Weights of a small GPT-style language model, trained from scratch on English Wikipedia: 3910 steps.
Each number is 128 + 24 x the weight over its row's rms, rounded and kept within 0 to 255. Layers, rows and columns count from 0. Numbers have three digits each. The size before them is the row's rms in percent of the matrix's.

# layer 9 MLP up, 1024x256, rms 0.161, rows 401-455, columns 0-127
099:121136132139121130134136136186088098120158107129140102169146148114142075092121124124152121140124136092117142086141105130134131148122106123153155138124147106106069138127144127093110169173144157126119108127127136117155084120103102112092138106144094115126155148143129078164166137142123077114158095115149110133111109180092113109128075139146124158082119172128153143168136180104121161108125
094:131127148170146112103140090127113098124148103120136118121116144075148115112106116162123137150076115139121134106120142164153127122118100153089139161130125125130161130112182113084135148105164138117132156153111121154098106127133125143139121115132163147133136101098111152113101119103088120111124132152096148142158107082093108135106122176115114181151167087106152125151117133126131144089121
095:151114150147130093194118135108145148088129103089163126105143148113100064124155123126092171109117105114123151123139121084107100066111136141141108126131135143123100119121132116095104126165142144142116118111162145138134089117106151102110104115128127175136103102112120129166154076114136128115153071109151153137137125107157115133154147134097159089157157090108120119105139146138136129148114
096:107167162128149140125142151111089089140125117152140124130101113206116100112164099178119153087145144155107133163120127093145130119136104133125151131105137175131092137114131126144139142144142115147164116115161128123177115136110117116117176151150150124139110094115088096125131122114151115142149114155082127138145160102153128170129161117157102156147114125114082109162155158148128098101086
104:143107150143148115107124086152140127141100095134161114146182102164132086137157163106126150166113117117111151131164079173104131111104114126141132161186143130124110149153135124142108139127114103078130144096113153112157139114141100117124121112079167109149142145102107127143191128103092154170144137120139120117110123138136155161119114126130110121162159107129113114082106136123136145106109
104:102169156123165086120139154149136127129099164129133086129148122100151161146114113106099112085127176125108161154146129137109104085121136152129108115129102133114068146116079143124176094197129118100147107118137147165160113153125156103122135151147166097153100148088092159104112109118162115130112102132129125122116110163166098109120193113118105093109108135131182103093122136161074111136121
097:097164078073149121122092111097138136121103110160120145138131120127100107103119099122159130109113151124091122107129145139104158154125146123147081130130147148141091115101126119122142142166137099134143167106141130148112106136141130163152142121102145089127121152144083137113118121126125130153179146097109115143133137138104112136136106133130088162184106134143120156095119128159123178142117
104:085131144123132160145191109173118128119114148156137108132144124108100132134170110144109127114115126140119119070110147139092144154112102123135123183127142127130115116125112088161143083206101141147119129102145148100128190119107126137142117163101116078107119118069105137075130148129110127092147100124110126111088162134095103116091130163118125113097141147109128139152189119126106130137136
101:112089160100103108170132150134118109115136095144187125142158138100111122091135127122093118125137089092074133147180147130117086097114130140121124152087187138095117118126096163147137114069157111108113111161121165130103152156140154127154150100127087146142123146154114127077122143088102115147114133119165117161129118092110147131125153124142123113134124120085112133120127179131149131111112
102:144120192140157089133141125136096135128103153102131130152133085143101060126102135073159140142089114127105114149104113120173200190140117156122110135116176162161110164137170147139111119125088186119106131132106121080163152150114134114179156156133134120109122140147099088148145124126163136113122168125110137143154140106157114118158131133130173144138101119126122160139157154122151173117106
098:151150138120076164133159116137116135140128144142131118137132134127140113136111128118123126120146159140124115160118125076115088073144138103143133138114162129168105136069094116114166175112102093130123113152126092129172082122099114125139096110104079168132095087122128093106094118124081151128084132123111142134123127149180116109118159137162156117166129103127134145130075144156114163156088
100:144119088107118162113123118147134126132147123116130146106133106165101112126094143111169146128147132127097108110105153132157152129115144075104075093146128135130098126158076117151136100159148107161090096146155124111166134157156089130103158127084172154114158189139120162145108141105128128156116102144138133141127130088148134137149151139133105146108151143151133177114130119132148098134163
106:164134163115103137149186139100134135140142149114163113154121137110095142101105131148122117117111126126118120146118147155153142075097132111138129092143173134147114098141153094110137123121127134136098129155127115112147121145086139122137153165161061106110139120144166126159110086087181152115141131091119097126072114127151116104121142082133130142122128144126165110110158132110129165104090
093:168145146118109097102159113145134096147127126131140106107178093126111125118177112152098125121137117142149133134105074145132199071146132108124122142147124154127154137147123126117164124156102121081121114152099083115157137149137184145119148130118140121104136134206124110147124111191111153138156165142093109118113094103107147107140120133138129158078130162099114156133120121112100142083162
100:133129118144119097145158137167118133114099163099151151107115156083083144130143121116143156125136118141197128112169140184144131138112087114147120140091122125131111124124133130127128133097092114116124130114152134117099140177185139145132132131100059134117097133135155122147118101103088144077134147153122081099164118135142108125120118110117144140117113133131092168115118158120141147130136
095:149162146158089139103132126134115140152144098106128155128103116160157119107152065142139117108159152118113164096123142117124121129141130127148135098138084101125177141131137136142165078113087141121101153121104135110178169093112117168118159120101132140103128109143124145138153078151116126161155148099081148142131133143135139132129158142148105120087154120138193152129142121120099148106114
102:113122120143146123125122156169100140163065146111076149160096120097123106104127137158148083138108128075170106098107145161115157117137137153124094106168127101132105139100119109138110131136102128109118088170172135117154162168117107133180147106096153096106127140110150118137124070183120130132175159122115128153152116146146143142119106163142172122140144125157086166136142117112145133126092
093:119139130111123126162088132108097110140115114177147127130120134098188098143142097109117161153133135126119107121121116085133090144098092127111158145105115162111138168104118133142085118145099130136132128126156163156100144103087126150140130148129094173143129132143153175092100114132121175153161099174144121134103179089092128134072093130112105152149126110154141139139096149126124129094162
111:111082130123131089139102130112117153115148102106155114115114097139102152138096112095163149150126118095079080119133137149121076149109153100145084133150159112082107138067135119129129113149142107129122141140128144128149107145170108113097083133130122133096132123119078149146100142123150199113165067128115117101123133105104112128144139136136108143104135126129113126102139134126151115141115
093:151142079091155118114141125071118153157132140125138134115154103110140114121089163151140078141126088139156143159146141105151105116164166117110108126147133118178110099098160128125120119170140109148075146117157106163127110094117133113150105098096143106137144148113126088144131138146116079090128139132112125137110115140093098090148106128126095142137137150144144157146160117119113156088120
098:112178122155140115102189112117107097145150155102146125124117117097147120102099140126154121122138120135154105107110153109193107075095120132086116093083155101131122117142162136108158141109148112130086119128118139108138117104083132082111089140166153067174117139114138096136124107098144143073158119165120131104154145151130138134152080110100090158119149166123127130088132116146098149140119
101:101129162103116121118151119171136150126179109156121088127133154130100140123177111132142139099118134096142083099128125136157104121095124083133116137120128170159102076169117096120079093172141130128116161100121129123114138158142134149151100137126132141125112124138091115163130073140127122129135128147133099132124112109118127085111132123169157142149110181148143118130148142139132149112147
097:112096148123102119133116115142154152157112126165139146134121090102123128129165114097139144129147137091125120178092153113136112146103109150143158147141106126116107119135144097111145088069133136103078119148144140128195114143129177134115129122096130131160130146098168149108106125099106106126151132135141146118147098109116114120102115123108098086114118115109135146117154164120124120151139
098:115128153131107151125123121167118123148102178128132121086132111135149149154148135104098100122153112127157145118130144163117132153118154114104131135137123097104140129103127157112139183161097131118110153185161129095141119144123121114149171167181114096143136144152098149073112145130126111130086116103144115105167124123157117121095150102101113120138137171162123130124137140143133122146102
097:112141165201181125115167121141107068103150179135100122106110106090127149092076151113125181132112145139136175122105127166085155166165170170122124128131136163139151163140122095103113154090111101152088157148137158130152110186132118146122139115156120138080111108103132104126123124139151119096104136092159112149094170112123154129149128110134189122106149148136183123169078116119135153160152
107:100093127116068087114111132136139163104123080108141102127109116119136173123161143133172111127091137118124161099110144081093143134153119156120108115106132145104126138124156120121150144118100083141149134142084105169119127072155104080126103152149161066131141099108098123110140118106097145156125106147186144132133146088161130139141145100111085147112129108139118097155113132109142130155109
108:159130149145129106121149122159142098163148153090113080122104132134150126119112121108107166123118093109118090077127125176129106109095184156165109175141143163134171112147071087094166158154140139143140082124099142121117169108134149113154107088144122157093131088098152132092145140139145137121145152169131124148073146134143132086128114128137136148159135170160130069150120122093153115193141
103:151148118104129149121145106099102130143172144150152061108167145131082147132161118129153129117104110108091099126153154156114116103129144108104153149149075139113086122114175099149119082134168148088148069156127125160113169138121128147093106144146107128110124097155147122135147154135116132094143162157164148138116087156160128155113119134157124140111124119115133121150117128134137134154193
102:121146106125166076168106112123154138109112175064152117128183154110166148163106104115186149108084135150108127110115121143143119108110093114127132084159151128096100137120099156114095108111137086126132183106157107166141169117143140132119138134128115104130078152122125129149139105147098065143142099095129118145129154103125122136147134151106157120102075135102117100133146120107085064139156
102:152119129138148122128141097100103103148138136127102130119110102156105100151127145080094136147117092113100181089185112104102132103133123106126077147137160111145135123099087136117137141142133166123162145090121153155168106129145136078094142142120094132148115104103116121099138115157108154110116091128141111115130099148083135085150131192137162112094135114145115149161136093090119145097088
098:148162157132174095124123101116142173082170130123129135156130180137160114155125123165133144120088157132103118160133132156149152108108162109138158125126145101107140125182128121095109120158106134151131089154111129102156133144135116129117120117160121078104058143109078164140095118143122115135172121132124142172145123127081143093118137132136126161134143101099110134077137140106111169134142
098:115110130119133113122084119124118117150204152111148108099134130177128087110123141158126079100130121138127147121109143145194109139127128135112157124141121110130154122143085124165093111154119105092090132150183093093124103164108100098113127122118137124130139116095152143139121118114129141118123136118156109154115104103136112122155104138155098149128101147151150124145110096144110175112169
104:103142147118189144160104172117169147177162110146122155105100153120159141097162134149120104103135145099121101089084127112180125103109142126153156127165119129111122120143153114114082137105129147130147109113175128131162132152086171119117073164116176090098172101118100123118129177083114165162136144100134159108149154130100113087112155132117140154118134115132156108125122124121099162142080
105:097149170107140180113152087139115101121132102134114106085104142099145123160117075085174118105143093111122102129117128114106128139122111128117079117096130146116137080147133116140145124131134134116135103156113158158111130137120134157106131112123085129135096108098134138100114129145113097137112134108159097173122164140120186083135113093093124136145107128140155121133097133148142135145100
100:178119131131098194139114123138055127153149120115129096165095145175118121125155167099166138122157155143142137116121179167114175140151167134102133101134134180092115145100090105161108135138096128157162152137089102143100133113127079140131130151085142119106142119100121159135123098124146147143134059153120101129139129105177125117140112084092094148149151112169127142135092138151109158135167
100:159118130066138092179116136098136163150146157131128090076098086109099107118122120139142107145106114139146100091116145163109147158125113177135077104132135166135123114102096132130144138169125162114146153116181131112116128114144128123127109115162125125126163122108132129120132095128185086175129112128131108096133137128117092198177099110134119138105116136096160133092116132151123137125146
098:072139120071125129115149129118109144156090105131151117193126157094145092097169139090148134136155127138143111142098111165109091140113117112104133105119122152152132155151137118129166111159132125156120132119149120161136141152171120162150134101165165135122127136132123136123145094116139136165117129167120142119145135099142111131087143140116111104155178114114067107139153172145135084166131
103:116137118089139108121117182114108119126138155152128130137093134108123135129130113097126111131086161140158136117134140110126136110123147134115144124165057080072126099089134105118122133128118128079136166103163141151122105118129137071133157157128135117123169132131127134110159158153125101130118147146128129108125100110107124138120113182139143136152141128127076139121148114169197144118113
101:067120118113129144136117097104128146095141132109136139132158118143117109137125104141136132121082089151170163102124144144138131142167089104124114116139105141124145112123084140178129142122129132099062094125143161110143119170120135118120138117105102108161138118156087083132157102132108145116107151110050124124101153166148137131129110111157102110121131121161130150152139129096095119136130
089:115119104109156143101089160163100130113125080134133106129153154112181127146106126112134127135120128109116140121140086106089120118113098107145173098109102158136124118128097090157147122115114089094137165142104129093153143147099138152098084124137120133150120112118127153124145143097106133131118131167158045123163165117098153108126086137138159143117123128126110091092102165114108085146108
100:138095153162092111172103150143123139128153159087119113150125159130133148113144129097137147104120125130087159123139138108112099108136155142093136085115132140155065057148137146079105133126102111126106120168162140133179179100131153094138131122113064133067133121154165137141142142151142096109141115115128135090114127170116113126153185146101108122132098129114165138128125126134114108109150
099:103133085119142114178132123082146096086089120085094093132155128117136111158138052117102142121137142145167136104123164066176076155115102127124089138150152113118101143087163126133123102111139106172100122083102099137113120120167100121101115134123165133111144162149148114122177081151094136129149136144125154097121122098120142096126113124108163146164110173155103159075134101153131153148132
098:142164157100117130128102127091120115130127101163142139092164141108116144154118129124130123111171132117122143117099121152096170111092117129141120088110081115129137129152126113162152105110143127115107123136119120124108122128165153123128103096150097112113094112129135109055141125124125147071135121141123087173137152100191111117107131123118144123114133112152138140147157132171087130132145
100:114148145160124161120117142097113083101134137113123133111124153154138132127138158133121125207091142139172123127128155169141134141130150106163134098122187139136099130113140141103110131118101144147131090114149139119126146135130136098127113155135127155098105128138116158119099154121114112110126121099111134191118074093130134102104158151153122134132115159113140131094112132127118198118136
095:124112147112155107100136153162139130108102095150081127124157154142162100153125140109130138129095091168102074079076129096124179147129134119126103085119127136123103122130126109144140126113140126118168145114099138145171159067131111117115121103118137104145153154078141159131094138125142075137115131162102105138134140127116095124134180135110125137141152119092101134137107124133137113132161
101:057118110120125089156108100097121115091118126126154127179108146102121150143125121134128124126146150087084128125102137090148068172143157089143112129118152138122121068071146142166118124150140137104168091127172133125160108158111160086106146151116108144112134137127111104103116115150126154125137126129139100166133148129143097108140129109118130176155114142131108112154121135135117146096100
098:117144094131145069165149114161101134122126105150145048076098136156107130142146118110128139113125128148171118152116138139156124116121116154118116110147116123083095138140108101091130112097058135115105133104123140167127136118110082140123146073207139105166165111134164129157119101096144121125110137122131108133132129102163108119161129150144125127115108148106094117118145094150116100112132
102:094165175113159130122145105147100114191155148098157126174107115148100081103099141108090122137100168120149082115157196156130131130114150133136161138140100133128147118131117098147123129140158098150124145165144125148139121090157105156078123101138142152151120142130091139122130110154134101158122151135140046116128139096111093154150132129106117092157135128129149118133091142109086101119133
100:150127140112091153115156129125085126124096160100136134080103110138119116118148147103138175092102131129125155173147134132101133128122118089160108133145114184129161143104122153161121125100109158115164132132153125100119117163151126129114177136104101071092138113116145095131123102123141139127093133147121142093130115095131131159139130145100150101126098119115131061135175133149121101115127
111:116141127151136171108106175119147067110148137172125125123088113110148143130107122146148089131135139112150131108120164122161134123153150104172161153087148141095125155100118101099157151126207095133132109126135100155151140134079098150138141146097101152135106125147081167118151143121144131112125161102163146107142103137122126116131178142116143149145088140098127135115098146109129132139111
103:137153164121094138131142136145125152102125103130113135077128157128129096118136114126116134142099153161127160104137119127125136122056094132191128110079146132096105082143116147129108118140127158143148198096143137099139113113122087189173119100140141147096149134189099098105140155147088126148133183169161121151121145121132132144137103121116138118087113113140079112134139163124161123176173
109:084116147151156130147130092137076122155171105125108153131102150107125070132122155119071106106140101138109125122136123140119147167172131080112076154150118131108105149130142088112140128129152149103123132103118139099081154114116102181082103129090113099107104140086121081138119090167129115145152087109114136089162130128113161161086120140089112106156094110111115148159083125100137109123109
096:187158110134128129113089126133167082136141115114119100147148122165124090168076117101116150175121131148139129105095125101140116131122127145149105125114108107111148147136121114111073175145149102137093115164140100138106116086133115161115077132099083130130143138128125063154147147153171161117099089126116126110121168148141109151118106164167138146097166142123138145124126099088127130126106
104:108104159158133118110157128098112093108118126169137182139126136129166144126143130096126121107110153115100138161125146104122144119158139149127127130117158113124119120129116140163125132153115127124090128089134106149123150163137078128137121159136122075129143130158141148186130112125130117152152141101127145114147167131104120156097151107103122116078122146165122144131102142116112135136151
094:084141141132073146122143167141125137163124155157135104125119092130122128083103093132125094090127127133141113143082081165125155083126151117140141135136177161116139123124126124102125122151144115151149118136111138127146133147163123156096106120154145144117141120130135115122131108153147098112138130165110120159112137160166134141134108104151150128108134071127131095100156138126145093108126
# layer 9 MLP down (transposed), 1024x256, rms 0.159, rows 401-454, columns 0-127
094:134134134139098138117117130040130170148095090087136125086071141157125139101137122118138129105120127087152143151138157151137120087150148111131122110086068124142145119146085156175155122133161128100118150113150124140096158168145128178132110127105176143063133128114149135084141111140125097131118137099111156127132113095100129138107137109130160131139126095091096168104149118155128119100100
101:119117119162166154146084190127109096134144123147059121118185156120137147102113131075139146196169143128110089134165131088105136147087118108143099136123132123080102131147091078143125142173144141110133130125114147115158135134134116172118110136154096135142112087133127091110115130139132189100122125091111104116104109097113099119133107125148112145106109173109158124159177113123126114132177
095:135108136098073099155157117150126072148139134141122112111104098122129163078098134140129068146144140128184170112138172147133124116125136111129117132142105125105113130156118154112152152130138096141150127112080130139178115104178124105179104179110113136138154100147123153104088148152135092099147088100137134083134159117112112139159106170134072143131116163090140124112123160086134148124133
104:154129115116129084156172152176081181111100153103145130115146116103157143137146102145134159171129122132131117090141147100115138177126110081086133113178123155112171135133100144115160108146122099134140125095106113165097159118121094119130155146118115128085124119162157140149164105118117139129136095130143135107119129111077127126128128178145135088115122133143161143194104113129085077108145
101:142147084169096166100129192135129132123114103122085133091139166175102106116135098107134136106083148147141098101137148126168087141160138121075149154122127087141165126103138093132160136107078137127123100115133146166140128078161112136110119117116103131153138130166142178093116110146132104106140143138115116085129124138124143124139119156141092166122090156162154166126165157140144117110113
102:072124095087097101160130160097100124117109164144137148162121128143125120156083153116118143143125104124091126126111140112124180138132084093103137144141141157100113111119145166132153115119151166137144138125149134120135127093119120110126140156086155103075093146133122154124139165092121087117155108122099145093090115133134113154122124117148122126120148099119095143140099146161160181160119
108:129155113115105120112140148131114154124124075108124198089125114106150114122093084149127137089135192122151171121151134145098129148083120131103141080151157143108141093155160137116116138139095135126114136118133145105119137141125144103155139086151132138150117142155110133098112144161139125155143175147169166162091124138137153095096110050127130155130126162140110103121117182144131135104118
101:183129139142149127126151087149102129135145106087153105121133129172136126101121118193127129164119085137171112124166151105138096152132102095171092100152143156109123153134111139117133103120137113119136106167112121096142112136152116109112122132140161138128176168147120133125181129114098095171114148112144153127130166115133122182119108119106158145150136046123173112065132138152076114137124
102:126138148161134103094104106132153108119124142123136132133139143162119120123144132098133122128143153174130126153105120108091151133128148128125166134137155139130161109101148109125145105124134167121126140094123134137166123134085123120112155104156116075128136139149088100125131148145126118137134085112124074147163166082165183148158095142093106149105166137139181063121092083094153116148119
099:142134116124137125168125161124136110146117118145131119159150090129171123121108114102083124141119135175141175126150113155154145132106114138109158136170120129135145156135186076091143118133172111113139155125141072157127116152118102120134089136098101137138099126106153088082169168148119121120150068118082096108084104132133170121170120110113143195166122058105149095145172099165149122165109
101:129088119138122157133098138158146177115145107133117137164102174143107153093085158140114128094086147104107120123122124102091149129131126095084097107140167128139151172134114154154117098134090159127164108104110134147156100148106134160160133112204083122081118129173177127111110092146116116146154152103139109119142123153138144136143103149129158152074091110130106117119145121116120102133134
101:133084130143104144098114118104157157118131042145146140153130136135133146129147101128141094140113109149146125145097127126129169115105101166153151124130083101075148133161138139089137116114136101128112142166138117102116123086185140134124141099175092143147114102125113071108140081120133149099135107139138166119136156130126130123113129190147175083142091148118129083149154103077116124105096
109:124157125136140136157125110151147136123092123177133158105113121122121146115138133141163141136150132112107141104122122115156096128118120156128124179119138105108090163097176134159140155140134097105106081085141111173125142136130134134097145132092115135158167101196102081094160124106089125147106146087144138143139136130120124152151112115109156134118201146117129102131127124127098128104150
106:136118122147099111209139121115106170189149108127152189154124156142155110138119112100116134154173154103088121141127122144145155090124133131137078123113155100097132074154120135117146117128090148113156122084115075106130110120140156125085117149098184121099124118118148091084106127146135118110104144131137127117146107128134115135131141117151118147157176123142154131074128130156127149136088
100:130141147097192131151118164170152130121133152127141068134116064140146102127156138134111102156139060135151094125072135140147060118126133097121162124095161150139092149159141099157177170127109130117101138126159138141103142125116136122098108117150137160125137134103145114153136106129120163126145094087161127123109149101134135122143139112136118141153118090129087110160119147105095168134090
100:103141112109128163166071101100126130133132145101125133109131105118124104116133103163144143126141109145154109179166113157174139091128141123133126143192160114120102134180100084118163150162184132073136119150131105148123104109101125119092091079114136135108134128123172151124144118155159122164129157089127117127106133122128095114135112138094141135147113139164097159122149133110164101088115
101:133084154113120126125111155099114104168185087100092148161154149132140131126119114153126099142107117143140137106164128109157120109137119120120119107142101102117131153144158087096079116153110115126117142136082115117128137138069136152091106158139147126108146132174120141143135117106097087185165122112174120179083156110156138140128112131107135085119145153107114119093095141148159148096065
092:129141124130067114116127135147162173098118138091122136140116117113139109122127090105137088112083118111085111119080157124159169145179116174145128178124130168163121138144134113133133094126159092134126092132138115146135107149134127116107132125121164107146097149139099123132141098102135105129128136084110115069122123144196118134134139129132119094108151142077124122100123109127081134139127
105:096118109110122175160124111122118139068133126116149115126147139161116138131094123090114105107154144151151157139146114123129111136161145124112125103173125110157101104129132149156085139108094152100159118155137121159143096174147143086139108122110122145114103114151161117113117113159110133173163069127150151163091153112101074128119113143116125089177138105135081104088109167103118146155129
092:114092184140153101130136115175173109142114156102148145132114147170129135138130131162088179116147154169132139122143098136121156148111164107087164136135146135135157152159106127172112076129094107094150109122077144152146072133118163089098142131145138159145082122120132141102145150110122128093149111147116157142145102140154127128114171113151095158141126107159151154129154118069098139144149
103:139125125158105121133118161159127159094134111140101105088143134145109116154149136163151126121149152145130059110086120155097155113120158098151089123151098104105094130100110155107127155119176130096141200136119101110080143161125098132130133111145144202110145110102132138140135129118104141076162094128132123150142136118116170149169123110153129158144158125167166147188128139153105127126102
105:162115191142104094135123098178140133131171117137127118157113142119113118120127134163125158093141122111132117108138156131139094136099168125178092115137099154154143120139092151079124157182098140125124159158148131092128182149119134100131116103121156107120118142111160194134176102119125109173132130175115085084106145171137102096126141106078119136164138106129137121118101128118151101143134
090:124162110133146137087125122128128135131201138131116153104156154138135148150109131127104129108101135123134140083107096111122115110164132101113134108141156139151150089137099089100104143139152127123115109104154145136108127097135118088138140083161121113148128158109089103164103077122134148134124120140142150124136133126123124146145169180129093135121143157156131156086112127158102112067129
098:140100155135100112117096097156084107115094135164072127130138109093142087124066137111156146165117087110104090163128114115138152129150148097154122167128102094157154115150114095123084111126146144137131151140131144139116085191113141166143129129138112149121102094132134124090122117107092149139097139138114120115136096129166117133094114092170120126125120110080130126138151139169078125157115
104:091114137124150124139099142158123105131120108134115133125139131137151118179147140175119090123138090151118090184151145076128102096104142113113120148118176159152137136134093106101131146161083128152182118078117113160126106124143125148108155129131139126165112105121151134090097102145115101101133141119086112115133091116119089098132139137131132158099153133166118097153135126150149104114124
104:141131104156130122076103077146136114152170125130117135122185127132108131144117129137124084160151104121139099123147150129120114136110109127136094103091144142150127096122081137133088154107129141162102154091124133098085111070066132147119089101128148145150110142121128127083131140107100167103144125103109158099122120109152090179133181163103180084104115117114150133118139105126124141119115
105:097136138156145080128118179117073170102143153142145134160104155130137145116114129116162101061114126107161151110121098110170090130135105111079164100120119138097147162117154154122107128142134152137125147138153106145128139145137125143144130131131157125158106099170109101151132116124146130103161129093140166149143138133102122171144127117084112111155130092148147116170113146105137123132102
094:092138131157137177129147155125158133111147095091144125176116137136130113149162098129142112098089152105150075136125132081144133147118121123143151096115168086114139097141135152126167092128154167122106143129088093163167087133132099146127148110129146149161072112148113114102149160147154096094131101129141132141127140136107148076137146114137110115162128129107131142100114138131135140101163
098:131099110132131148146155114087097124135101105140140088111134151116118122156171104149097136146131085180112132144124126141117121172169145087120135153089071149141173151091153148098112119103109151116092087134145150138148121124125124120130113152158137112133109105138117133137155111121164168116086157181184157138129119117143145123136108165176139147136134157121140164120126151126151173160150
091:114088139138178111140136172140149127115121124129093175135138150143112146101132143125074089161105100142108127133100143097112110124123103124176163118109137162088128151154124109111122128171135123144099117169103100113191121095121193144086121129200144155117126121099117108101094128142125147171147139176090138128076129147134139121108135137147116116119103163150167143102139152121110155120140
098:120171116106124159131208166143113124115120138173132124113123147160095077106154123108163136087146140142125127152122142127159091135089140149166140175120143112155138106123086136120094156125134128132123129166153091189139131129117127116100075167105137125177105156127110111111109103104138096114117139086126074103130145158143151182134116116127110124089151141135109126150190117121130127154173
098:159102142145114132117134124144127096111106117100100100127120163140127153137084150125081139128095147165140140162168141118173102166113103166093140118075114162118159128152140107109124115149087129120115135106133157133171146131157139141132135113072093133130141125150086089136119112135173103114147121187155140107125118123153123108174119094141154145115146111085091156109109121087124144078121
101:150142150101112098119113116148103100109103154155129118101165139151107069129094132145090120151146130123149144155109103118137138152145147181158102144155112145167132154111164130158135114115134132198120141128126144153139123089124120138096135116102156153148181112123170116085118126120151150128143155082138092126117099124120131167101104135140145108139126116135136143147124149156132073114142
099:181095133142082158113114127118098141114117127136124161146151141101090113113161106120116123146109137146140149144153157168144185138206140107145138117102129136142133152137146118149105150129123113099134129140141118127142161184104116093103110161092138122119128180145124120101136136100097125172142103101131124149125152143152107099137146170141122147132118112132133096112121134083139141169111
101:131064108162145160108108174141148091149140143137109133126122136122094122136141080129088096113147140099095116109117096129117112120154123168143112155122131122097107123133087126140083075091115102148127181086139118113099104106119132118113108099135135127151166137123130117126108099132144115138109147130126146117134086128118111102104146171166154129121111111118138126173104154122131135136152
097:107123131161123107145120094141105117130144139126152176158133088104172179134143144140163119132133169140146123152135090128134125094115122046145130115099118135117141154132143148125143114126079142130123116113121148126134138149132133148120151097164127114118100124137130185122111148124133082127130129111157163122111095120087163109083071195107142121151133141145164181146145132115143144141149
099:137127131126108143144132132108150104117150096134102109132098122174128098163128125149083131147138116143161135129154112134164086149142148119167130110124146079148109093174097095137093100129150116137113116105101151111090140097106086148109173106138110106168149169123170102073127147134139112141133107150119083145140137131123120104117089130156139136113169141167155090127118162132119135112187
096:133126103109130118117126134173110139109152148154183114186126118140123135140090153124111141136093119111102149104149145138137166178117114129122087146072110167141124132080163120179144123144107154106083093142118112158125120095124111160122126144121123150119119135115160096143158108082148128083100151074131104125131116115152171099155105119110134119097171144049123101177146117151106083122096
104:109138121146167061135127105149188135137131156137121105120089119134155127123128144115106153127170133121115108144130108162154149153134162109134163106115101123130105081098107105083069132159109111140118102133131135134084102125190126137149156106129096091138055134107112141148121154125109124085182122139117107139155125122142141114142140128128147138171122108103097110150149105149096192191096
096:178113118130093097180098123114130161119111169072144151092125082130124111117107094122133092125107140136128103130120122116145064170143108159167152082101112142125145122128128118104133126125122113144151108147157144109131071088094148132129133134106096129124112117156188137110133100104111129110148125158094154150150150150078161150092125138132106116124142118146127159134122088144145162119132
096:121139112134125132145123133117141123139156107137106116133153139101135121134138140129160154108144131112111140130152088137109128149113129144141124163134126109093142131106126133144134104181142135124154180130118140086148099137129107134118129103138109043131101096119146147114170132166125142184172127087131083130166148143135135136121089151142145117081091111115133139108082128118128129138136
094:088177171144056147080094137150122128128181178152144154123175143153127116084111138103130139081131146144121136148091114120108160128148134131118158144152086162130153110167122140137158138121171193103077140156077111128137117157082161101131106171107121118113118120150103161115114118114139109136130137164127096170126165152138156132129124110124095123155122111128164144092113128132130127105116
097:105108134193087103129131142109169128123161136160117076093152110101127128103179114105144157145096099160125147148158121144141147125106116137106155117124112077126152140142103112155155092151117150160110189152190171137110107080131101101138126144105167128144123123136136148146123105132157137136092140111145122133086165130096131102116133182145133099145160162123136099110122129080116128137151
102:117165117101116110155172130156146134118107146152134110108164158152109135109102149088098126100130108139158095087106107125097171103144140137146131127113113087121140145148104125107131145112079137125148160125121138099152099113118094144135133137112138090193126182069066132086170159107100201103145101147123123090158154148109131118105117114141129115125108115134121127178112096133127151187124
099:154147147135120145122110142114164092087119175159140125158089136140135078138143128109120118112143135132104148152098142144093140132150127170120123155148130144119116118102092130084142128143143122088141135136119091139139149123085152172154144106115121118145126117129109146171136120123110142120133145127150138123087170126133161156166136129134154146133108142114038135125099126100110176133155
099:120092137153136150118097156147132134179162150140140083110119087128144132173138170112121185127113118109150132124168127144149162131143092130105130139117121129121088157173161115146127106128097114114132140099114162120089157113165124132134112099099130146125141065132147143121117141114144088119089108123136105154191165132114103172135147131118090117082148160136121116164138119061125117138132
100:069127144126093141137120112091154084122140127113066167148171092119133123114123130086155133117125112095110102106131151148116107156171132094139167134137162148102108145131132167112127123111166105112113148120129133127140117107120140137083128152092126121141130128130141143149097126131148143132110144075143122154125134143129119158090122112099138087146138128103151096145132115155117123161110
101:149142124143110112153087120171089121121139133107117108124157133135134142118154124140136110095144146098109105120139135161103181084130110128134116144109146130101087131120129130099136154105086135153124099082150176081118107103148137123147134124159137156098108135132123150160122157121150113137169126135132163122161160142119146113101133117123095161122129113116122144135182121085110137095127
095:094098150093136125123123119178141142082164145141120122118148065165111149126166140157114103086188150138115128127123147137125162163127138141098142113090136096123114146155097108082145126143148122143133127150128104114155087110094147177096123137103142165145136196143122116142126169142151134098112122112133105167142175154168127174115096117108102116104160146111174139112133145120152158103121
111:108158108111119098119133095140108125136169110157130134100114109110113072137112152142118149121165119065093139132130082134172177129095102132156142144160132081150157139100118139125101184143117149126133128176140102128130124147164148141129106146123113103127092141151099138142145104107116161098139150135173095120104125164120189113097114144114123150124133163130153107126131152122125134147138
102:084128103116165138140122132170140095127128169119154098137147122122144119158111137088093108124157108119110153149116134134124121153118131116132129177100150155096137129072149105155191136116113118125132127113115091132095148129103108120120124156096112095135162105092095089132116112104139158132163086143138115132127113111069137112088142150152128185134146112102171133174143071140103109148143
112:127123147131137127132098119134128145113135152111147107099149130151091116145133127135152123121123108112142109081081106144117139133100134152105133156114119104153139118096158162140107147143129125091087156099182123084127105118139154117135150121089114131104136143131125123109140120130105122130147098151141124134098139121120104135116143146114076139106129142081150101131142170142124149099190
094:106134145145137144154134131134127170076147115132134138125138147089145108120175177108187133115117136093133137109136145154182155098169136171147110114137168111143111118135151187140121130116112103136149136141149130121133111166088137156150161145120119149131129155106155149111131112146145133150138160114108139127139135112144108151096143121120132147182139133116134112112140137111125139077208
105:144157099105103126134157071108099162133107123156158120151127125115135106099116102129094100162112125129098118100125119134092103128141112143154122150147117114106188140123173111117093126139132174103115124152110157109140126136141178133133136134163150154192121127096133153137092124078182153133149091124114149117159077109109164169122096121121109090084142134118108142150140124102150105123154